{
  "vocab_size": 8192,
  "parallel_block": false,
  "lr": 0.000457,
  "warmup_steps": 494,
  "batch_tokens": 131072,
  "seq_len": 2048,
  "doc_mask": true,
  "steps": 4278
}
Each number is 128 + 32 x the weight over the matrix's rms, rounded and kept within 0 to 255. Layers, rows and columns count from 0. Numbers have three digits each.

# layer 3 attention output (transposed), 768x768, rms 0.0149, rows 307-317,370-381,434-445,498-508, columns 240-287
174123123149056073149135080193128158126125090100116120102222163139131128115065083145158130111118131079156146114183152225141121189179136122131103
137115102143114164090136174154188162175102083175111081122169131197129155094127132147118129109168116172167085126082109117172105126122116122207102
105088140101134130079103071149087133113156137135177145093118092069074107098120151184089143106131169088123146122069087116152142176041146163144138
133102084155136049111109169126095121131108093096150148146121140109149088153121136091039143176106135147089135099091141139101114038182098133157194
111122120143076174144171105101135111088100123100101235135126164097122177118126178144148120179123123093140113139161148137102182134113159096133103
127046118109171153093135181119134159124140134117076125128111104197123108151124106179071122136080159169105150120065133090084098080079149172159148
142141174033128112104160155165100146118090114100113119125098104100109164179116077129083151120156079177183120141121053111144130165119151160131079
159105109145090132107107145125110166153130201141140060101156147160126126120082144057126115139134184121208192126146148134128113176098088098132071
150084170158117165142138189146107142091140146111110150131160124162110131079109120156134114153144140078100136126121118158117130105131138097118209
155100137151156111177092159115128145102078115089124153155096160132165110177120042117113198108101159141094118125134124142145122125147159143138135
118132184109131130110155133083176077071135165193145085119141093120159126144159166073150102191103149109121139165140143116115068146136097145124197
177111148129098134120148160101127059132093143151115152104153116099160087142124084171092139142113057161084116169151130104111124158110149155150128
092076139092126070119173105133117132110136208132165181107123087136129082131094157130130126160174129091135148112146138112155134125139128150115156
100139138194129151045078181096209120140127130106132105115128103104148142155065134161170117091128080136150138137085095148128175132140113097159163
151080117108170132181115124130134141145161070141159100115146152178163102085152119144126104150099097150131125118107118113106094139140201154090109
082137137081081081142176140110129126102159111096113102107142132146135104104147147089125119148153163092102130090148125081151132072128093128131068
170121132154172144103143120112170092129106164138087176099101127079069134179123156174127092105097141170157135126119152129170117177137173133097104
128134142111138121126099137102114163167124112129079128115153153141061112146088111097126135132102116145138157116090127137103152097154086146150146
118120189129128190116140139141123128177107137009144096104091147108116158141115152141133160148063133148109105162133124117099174163136109078122126
083116106135189127128125126138129139148130124151138124177068101045060153199106123084134164128139143168180180125130113180112094200147162120129154
127139212101089143116087128139146193089131119164125146111178116128139229058161140161173076127140136091166126120122129154149106126108092116131093
179149127131109096166088111105084218135116156094136154184183153166113154079092124137102119103099182085084142165154099144154124133122089097104093
142133128122125074122112135080108122093161147125130148157227107143175069140145119168162098138141100093152109194117163145058124146061152112125134
103122243103162118103149205101080113108099173106157164082187120124208082153139131168129138101164114152128126128137156135104102095162157166137089
106100185136168167133162123140138115169121175139146168141126098094162155136130154136113140150150125122133169096057121139149114136155114166158160
114133072184120141109117166117159168054135146132098057070118171148134163093097092146156132142117150084146102193106115112138159130130145104097111
163109180148146148118090050175134120130090130102175200168101112167118084167072111143140127101120147128090167124100158170099127083154170128156087
116129173131143156137164129066173095152123118126069140103121150134182126166162131134105113101096142113131159142151121178190113062170095114122131
125097125148189148131135120099153126074091133173118125167106159098121116125097173158111118150171219138128169064148115127146109171162107178094169
093132160103153200105113203103098180081106101127109148111110169106089124177092111122130119075104145164154062130121171140104092106168180123145109
135108182139113142160172218144125115106127137108152112169104108073133084110105146156106121141126156167129150121164189124132120201088093106118107
093088028104124132118120129113086161136140120142108104139104131111060121109118109109109154159166165128212114144097102137105136120075215170126138
183150146085031148151085130134137115156128169125133180130153091143135148121127119150185165097158080138170111117144109171081139164149115134113125
127142123122146152155153156093143146173161122062114118178169134108123139065130163158102104104111139115090175144138145164128115142167039143094075
146081112141078117121125124171104135116121154094156172134144124107116104158169120166155140116128145095119099162097115085091086098089150161128083
140125167109129105121109148102115101110058135151181199114161170137198089155081127165108124102141082165116129118084150114074138121147149182148092
203142116135060161151145148155133157106120126108136140139149119126155096110116117130138163177053098102135145133112153123148121111151185093140132
143116109177125130076135126122146116096179123123091110090134061119166161132135129162187116104149075121140118190137142141094128109103129128120141
120142112149140176121117082155104170138098086181159155122155187136128101138062119123101121105131123074138144082122045164126131163109140143161117
152118137113118082095162147074092141107105106172074087128129133129186083112176124086090173121070152113104145143137139122126104073146138141176122
149113129118176134151125142142149118031116130127105204097129150148123165130083135144106095145061173118132144058178177131144095213159075142140053
054091216082140124115161146106108112129168136141085106126157144105138133146115120105120070109108136181098138129095171082105048098118185159164096
099176141047140151187177146165109136143169128088120128071115128135148117043127128169085113086095161146125116106161217097100083224111091127137075
118122103122104158096117109129139157151166102064114091180096103083082187106135124104154146125153165187116123161114094138157097138127174148081114
152135134129142130157095145131108128112127091131130142144186086175154113121087162169195182154099092107119140136139159191132181111115094115136180
097158183101136166149138127084099116161143116075133139129167119103118119156127122186093135096129174201082139148147137140131137195151122099127122
# layer 3 attention value, 192x768, rms 0.0176, rows 115-125, columns 240-287
119092148096146164112141114090155084106124152154172142087134101185139109107136142089145139091121112114105106126154129128064144109062155195140149
093074177163101135105151057129146100152181126109100072114148105127144132167156087152118179134066155116091137147085145125211083168200137109078113
082150126107152139129155181084116112143148128165144093211132110164142131138099105134135108153152037122168081150139172130094141132172143158146158
132126101145153174196126109114091082113157106149150073165134107159124123198118081179107158134120086123161151180170127171111126156147186092141086
101156161072135148068083092110154169149137075134080080094186157131111120128141133077136148065123163122213114177135123136142141127119160155149147
140165054131133147148122109154122077126120182112069081070092181126137136110071110167144126131115120101126096140185130101116079144121141140096138
123105101115131170086127065167107106089099174191148158123158076112090110113105156156155110109072160137083123131165206156076115114126096115125095
113112114126181084147097148070166124097165113086159129099098102164135135104157135188107129128048173158055031107086096137157072153070143141091176
148138103150168109132113147140103075096202124165143161105116157057107124121125103145100094175134109130084144136173125124119151155136130114120126
107137160100097140141122139167108121143176186168111027160096112080073163066169176124163119130177152122086126121165150113126149117172120100104197
076142109155103117137140084080122168129113109066120118131139109162081118130142070105139112145113069182151123064195184128174157124093115089105070